Part of a small language model's weights.
Size: 8 layers, width 96, 3 heads of 32 (1 for keys and values), MLP 320 squared leaky ReLU, vocabulary 1408, 2.13M parameters.
Training: a variant of Muon for these matrices, 125M tokens, 7648 steps.
Each number is 200 + 40 x the weight over its row's rms, rounded and kept within 0 to 999. Layers, rows and columns count from 0. The size before them is the row's rms in percent of the matrix's.

# layer 5 attention output, 96x96, rms 0.466, rows 0-95, columns 64-95
081,215,221,188,181,225,142,215,229,277,177,213,170,198,169,219,158,247,245,186,252,210,217,155,182,225,216,219,271,141,122,179,178
111,184,229,204,193,225,194,294,166,200,260,236,197,245,222,203,138,220,213,153,175,164,173,156,154,146,245,215,161,268,195,298,233
093,210,168,205,176,142,217,191,247,242,175,212,223,118,252,279,229,222,183,176,143,192,204,152,269,200,198,177,191,257,192,188,250
101,237,219,193,295,216,241,199,129,249,176,189,181,251,103,193,290,242,189,184,206,183,252,217,190,159,180,141,175,199,200,181,219
096,208,182,220,196,243,200,176,202,231,134,219,225,195,144,168,191,194,151,161,159,269,161,209,187,160,120,213,195,149,141,162,196
110,141,240,171,182,255,203,178,225,195,232,175,227,175,191,247,165,140,224,249,249,243,219,260,245,237,273,233,212,216,237,188,182
098,257,162,244,163,177,202,143,187,162,155,193,190,210,167,247,149,217,183,199,223,255,222,178,203,216,116,161,184,160,134,92,296
102,206,130,168,230,188,112,204,199,174,223,226,267,141,176,206,181,202,205,121,156,228,248,157,109,173,145,123,190,130,168,182,249
087,206,165,223,104,194,163,169,182,173,265,154,230,198,219,191,106,105,234,163,159,206,230,210,238,207,209,226,179,137,216,228,237
091,188,109,168,268,158,249,153,223,218,163,220,204,236,174,223,209,198,213,116,266,218,174,153,227,165,230,181,187,225,211,164,265
089,260,167,217,141,208,226,183,84,217,172,223,220,188,235,135,247,234,178,249,203,151,153,158,173,150,219,252,206,196,216,223,236
101,213,155,170,150,230,235,188,239,226,181,244,215,214,176,162,88,173,251,173,148,173,188,225,227,253,240,163,206,130,237,211,157
115,186,158,210,209,216,240,241,282,151,219,168,251,172,255,207,136,107,260,188,201,243,275,218,141,232,242,181,187,217,165,166,174
093,232,182,291,172,205,197,196,169,219,154,195,200,161,239,216,221,243,229,124,196,226,288,157,226,105,151,192,157,141,227,200,187
097,247,199,205,173,141,177,168,246,158,202,189,241,205,265,158,168,162,161,183,235,204,161,157,222,216,180,149,204,186,79,187,176
107,197,138,151,240,214,199,143,242,246,164,212,158,224,136,186,189,177,162,156,219,109,196,195,165,200,183,208,197,164,236,288,264
107,234,260,156,183,155,187,194,130,195,187,226,199,163,213,194,254,249,178,236,232,268,215,215,236,173,227,257,142,249,188,239,247
109,207,239,256,216,192,227,168,115,295,249,179,186,229,205,238,248,192,197,218,279,154,262,214,210,183,269,206,162,210,313,208,209
097,209,209,270,235,135,170,101,219,202,206,154,235,122,236,168,212,175,229,266,144,215,239,234,192,149,188,105,217,249,129,153,193
107,210,236,158,159,243,191,263,206,77,146,259,155,224,212,130,139,245,215,181,174,249,208,185,179,215,230,158,153,246,137,171,172
113,187,226,159,163,204,123,202,222,160,189,187,253,121,204,148,146,306,169,238,199,257,152,157,252,171,227,227,216,233,160,119,219
112,178,192,197,240,107,162,193,189,182,136,236,189,214,179,234,202,141,186,160,249,209,187,212,142,248,202,201,255,274,187,177,243
090,183,258,303,254,255,155,249,218,280,226,158,254,224,239,247,150,219,171,199,204,148,204,173,191,203,136,180,153,241,141,248,192
097,135,184,235,170,145,178,163,243,144,162,206,229,129,236,221,146,204,181,181,162,215,262,168,197,116,161,127,186,164,332,187,147
109,202,111,219,215,130,236,196,207,187,163,180,164,234,202,248,252,184,236,181,202,145,179,144,183,155,119,161,148,210,272,254,134
098,162,163,105,218,108,199,157,221,205,187,136,234,182,183,173,189,146,136,211,196,247,238,209,232,204,272,158,217,214,171,161,201
120,198,189,139,189,205,207,267,145,94,186,163,259,174,228,87,168,159,141,245,170,170,180,224,171,231,286,197,182,225,191,157,167
087,247,192,222,169,164,178,234,137,165,158,263,250,185,159,172,201,230,299,135,203,220,226,197,232,215,191,241,218,205,138,221,268
098,183,195,250,211,185,140,243,260,189,167,193,154,239,173,199,151,204,220,117,197,171,187,226,185,255,141,134,228,169,125,235,193
086,248,264,219,251,169,190,219,119,192,198,127,286,263,175,259,222,216,174,221,256,183,234,186,196,194,138,206,170,173,277,149,250
095,236,249,154,192,148,192,220,56,239,268,176,224,163,194,154,272,161,151,201,187,199,204,169,242,208,257,207,196,177,185,280,185
099,240,171,210,147,174,183,180,197,153,267,186,156,199,174,121,204,206,205,145,157,202,149,235,134,234,233,229,186,244,200,175,189
109,235,233,129,189,212,229,196,159,169,175,138,246,142,212,149,218,172,182,282,229,132,88,147,249,125,284,209,195,160,177,200,214
110,166,173,217,202,135,221,221,186,291,247,228,243,184,222,111,222,223,144,156,202,156,251,167,220,174,160,94,217,158,137,195,161
096,173,246,142,189,201,202,194,233,257,221,245,188,226,138,143,222,222,194,176,129,169,201,199,260,174,151,158,258,162,179,234,204
100,204,207,86,317,214,178,232,221,214,254,213,248,163,206,180,231,174,125,213,172,169,222,178,161,213,242,225,167,165,223,186,172
112,220,235,148,302,161,216,288,207,111,157,198,222,239,216,114,134,221,120,229,230,196,181,217,145,210,206,172,157,292,175,160,219
082,186,185,172,184,186,238,185,282,257,218,235,212,259,176,203,238,177,148,178,204,194,233,193,213,115,287,173,150,221,207,236,247
095,212,150,221,227,259,180,208,98,225,247,185,150,154,163,236,266,148,213,272,210,164,218,196,125,285,217,296,208,210,224,237,153
095,225,225,181,261,263,206,203,197,185,190,270,236,234,216,256,230,210,195,254,175,132,249,159,137,200,172,229,168,233,210,253,278
095,212,158,296,183,212,237,223,158,152,156,223,124,173,146,269,170,213,219,191,191,230,162,245,180,241,211,248,207,192,198,104,109
106,176,165,217,184,170,131,196,129,255,237,120,224,157,224,171,227,189,185,217,229,199,156,190,175,314,182,201,243,174,140,166,262
104,167,237,248,107,246,166,142,207,181,110,185,127,251,153,168,151,238,200,219,232,243,157,228,203,235,183,237,167,203,282,176,211
099,258,173,159,155,224,179,229,218,216,277,179,178,160,223,188,218,244,203,305,161,162,120,213,169,203,193,277,213,211,148,232,225
114,217,126,216,227,230,138,189,199,158,192,192,242,192,179,223,77,194,205,258,232,157,296,195,204,269,257,242,179,190,263,243,181
097,203,165,276,184,160,201,178,200,188,209,110,217,248,199,287,189,189,242,209,197,213,179,135,175,267,150,181,179,166,264,135,105
084,179,157,281,192,190,205,193,162,215,183,150,212,270,159,264,96,176,186,252,281,155,215,181,171,212,242,204,203,172,168,169,201
102,233,244,274,213,179,213,265,177,251,203,234,215,245,134,264,221,153,233,201,211,139,177,209,121,248,217,251,178,252,299,203,206
111,216,198,216,161,228,117,244,245,169,224,256,205,187,223,196,98,265,238,174,178,193,191,233,139,181,230,268,189,150,191,250,201
097,203,241,159,232,161,132,185,208,271,203,309,261,162,225,156,262,230,195,244,201,288,195,186,239,143,146,154,212,150,175,232,236
100,205,222,166,81,167,248,208,280,133,210,200,160,232,213,149,218,152,215,233,155,204,227,190,225,181,245,142,155,206,123,175,183
092,149,214,206,198,248,215,210,214,171,197,143,204,229,255,209,231,225,133,309,179,162,183,151,200,101,150,171,246,240,225,219,209
118,220,188,208,170,139,241,178,129,214,160,228,185,267,244,147,209,172,258,235,254,184,259,252,245,207,194,171,200,197,80,171,256
098,190,217,264,182,222,144,198,178,188,214,182,226,189,217,285,188,214,207,250,188,219,230,192,197,233,107,262,258,184,193,203,245
109,222,297,225,175,140,152,211,139,257,200,242,156,196,256,195,240,171,189,182,217,143,90,161,201,229,225,226,276,299,158,202,193
110,179,271,165,106,168,217,206,155,198,157,227,171,175,183,166,242,246,181,208,174,153,141,195,167,222,219,184,214,244,201,200,237
099,193,246,68,198,192,189,200,178,226,166,194,200,182,207,185,244,250,162,243,168,118,159,207,218,134,215,255,200,149,229,170,243
096,106,122,280,282,192,215,194,181,243,179,215,290,140,257,217,145,208,231,152,150,217,232,172,274,245,192,209,215,210,185,187,151
111,190,175,205,228,213,175,163,200,203,196,187,262,62,266,211,181,121,237,241,87,241,199,180,211,260,200,217,190,199,289,164,189
103,176,280,192,267,202,150,243,247,178,201,163,234,191,241,179,138,196,251,163,228,252,140,174,270,251,202,146,197,279,111,198,162
089,227,191,195,226,234,139,216,204,200,109,255,156,223,191,209,152,283,239,197,247,138,247,205,188,164,105,241,136,184,265,231,206
096,218,224,171,304,182,187,341,200,151,213,242,202,197,192,187,222,258,203,202,206,190,177,221,114,273,195,286,172,268,149,175,230
095,227,232,203,204,194,141,188,241,201,181,223,212,189,135,298,190,183,191,187,145,176,247,190,273,159,142,155,170,123,237,242,300
090,155,138,121,161,206,220,276,214,247,223,122,154,223,242,190,191,175,180,188,154,146,206,171,258,232,171,199,286,178,164,183,221
109,159,141,250,222,269,222,107,225,230,260,197,243,199,222,202,215,221,251,188,217,225,276,197,219,146,207,131,211,95,240,214,187
096,203,290,284,281,239,256,242,155,269,183,171,161,213,197,231,268,152,162,175,157,175,252,169,259,251,179,217,211,228,126,248,199
095,183,217,285,268,238,162,159,193,193,261,247,245,149,187,203,230,195,194,207,224,242,244,166,187,165,177,198,161,254,216,185,178
089,215,199,241,230,140,171,147,204,143,135,199,207,229,203,199,204,253,185,186,236,320,253,227,234,213,220,177,170,250,160,199,204
107,172,170,274,320,230,137,174,247,247,221,229,228,127,193,265,212,200,206,176,133,254,264,152,193,245,213,188,202,152,202,220,136
082,198,174,216,195,238,184,218,210,199,142,235,237,255,160,247,217,228,172,274,208,191,189,229,188,173,131,206,225,211,198,110,248
090,228,210,220,130,183,163,202,110,184,238,156,284,143,275,165,198,192,236,311,174,180,148,192,159,150,246,226,263,168,196,189,199
094,206,261,236,317,266,226,198,181,237,173,280,221,206,205,201,174,208,240,190,166,217,171,259,226,230,225,235,201,206,201,238,168
074,155,235,245,178,171,171,233,279,203,169,142,229,239,167,255,125,207,207,211,210,283,186,187,268,234,183,129,224,170,197,142,275
098,206,179,215,163,247,138,205,149,281,239,158,181,220,248,249,201,224,168,173,210,272,251,188,282,152,184,250,205,212,117,128,197
100,168,210,247,146,246,168,247,158,251,217,94,179,178,200,256,209,212,193,202,216,197,155,119,192,209,179,169,198,218,232,126,241
088,225,148,225,238,204,214,194,217,132,180,113,235,227,202,165,170,169,199,224,191,118,255,260,142,245,171,204,205,234,184,237,207
126,182,224,234,151,219,184,134,262,226,226,134,180,192,145,274,192,158,171,271,222,223,295,209,225,138,168,141,182,180,233,152,235
109,280,171,191,105,182,198,190,203,213,167,213,96,275,125,225,175,222,223,154,158,194,165,177,198,182,101,191,211,181,147,124,207
105,195,225,184,264,237,128,227,278,251,230,193,220,224,205,144,73,222,193,197,219,204,147,180,171,208,270,166,144,169,194,232,159
095,187,194,276,236,200,222,206,151,104,216,242,287,193,281,182,132,152,190,234,218,217,202,249,197,268,214,223,203,213,159,230,257
088,219,208,161,127,223,140,308,217,205,214,238,187,238,187,215,130,257,227,167,155,218,87,237,175,196,235,238,192,230,152,193,199
089,245,190,148,134,183,120,199,137,139,222,231,169,227,223,60,201,184,249,226,197,243,167,226,237,199,213,197,234,220,155,212,243
150,135,304,155,136,189,224,232,173,229,206,160,248,229,182,203,216,167,200,199,210,256,255,232,201,184,226,228,247,206,228,214,240
091,214,153,121,194,208,222,143,162,265,140,199,248,156,226,144,247,197,252,211,216,194,181,159,183,173,233,133,184,211,251,78,169
093,171,155,229,162,189,259,236,208,213,147,270,158,268,166,180,144,200,196,60,160,211,163,208,207,160,193,174,194,173,255,222,178
111,205,139,116,240,207,193,215,172,168,191,208,171,197,145,184,234,231,200,231,236,225,199,157,247,152,294,238,173,194,279,136,209
112,202,182,153,282,296,191,215,185,268,241,146,187,191,194,258,235,160,171,269,239,176,158,131,186,266,147,240,235,161,197,178,198
096,217,224,253,271,214,269,141,196,153,174,212,162,171,205,183,202,199,193,181,249,231,280,249,254,213,149,238,207,193,170,247,107
112,170,212,183,150,198,175,185,254,239,194,195,201,154,185,123,193,247,209,127,141,298,124,212,227,129,208,166,211,155,153,190,226
095,232,275,193,242,204,194,199,187,242,113,212,184,194,232,243,196,275,141,151,227,264,238,203,222,193,193,226,182,195,186,165,262
083,184,250,260,146,189,147,273,111,273,257,231,179,173,156,141,175,191,215,213,226,276,171,226,90,198,216,207,200,185,227,162,174
100,276,249,244,146,201,216,267,145,263,174,241,180,311,157,197,181,244,190,103,298,217,201,173,193,208,163,195,177,174,222,221,214
088,141,201,234,218,222,201,162,329,199,236,182,149,103,244,219,152,209,185,177,204,222,293,251,262,224,202,211,161,141,213,214,157
088,226,150,194,187,143,249,190,140,176,234,163,184,178,194,268,155,166,174,165,177,158,228,175,114,233,191,208,235,189,306,168,199
081,204,218,203,150,165,162,190,172,203,243,142,185,193,197,257,217,185,170,179,235,220,128,154,241,191,269,177,186,234,213,225,149
092,229,156,193,214,196,167,138,179,151,177,180,245,158,220,165,231,130,103,247,166,205,181,217,143,219,165,202,201,293,208,178,200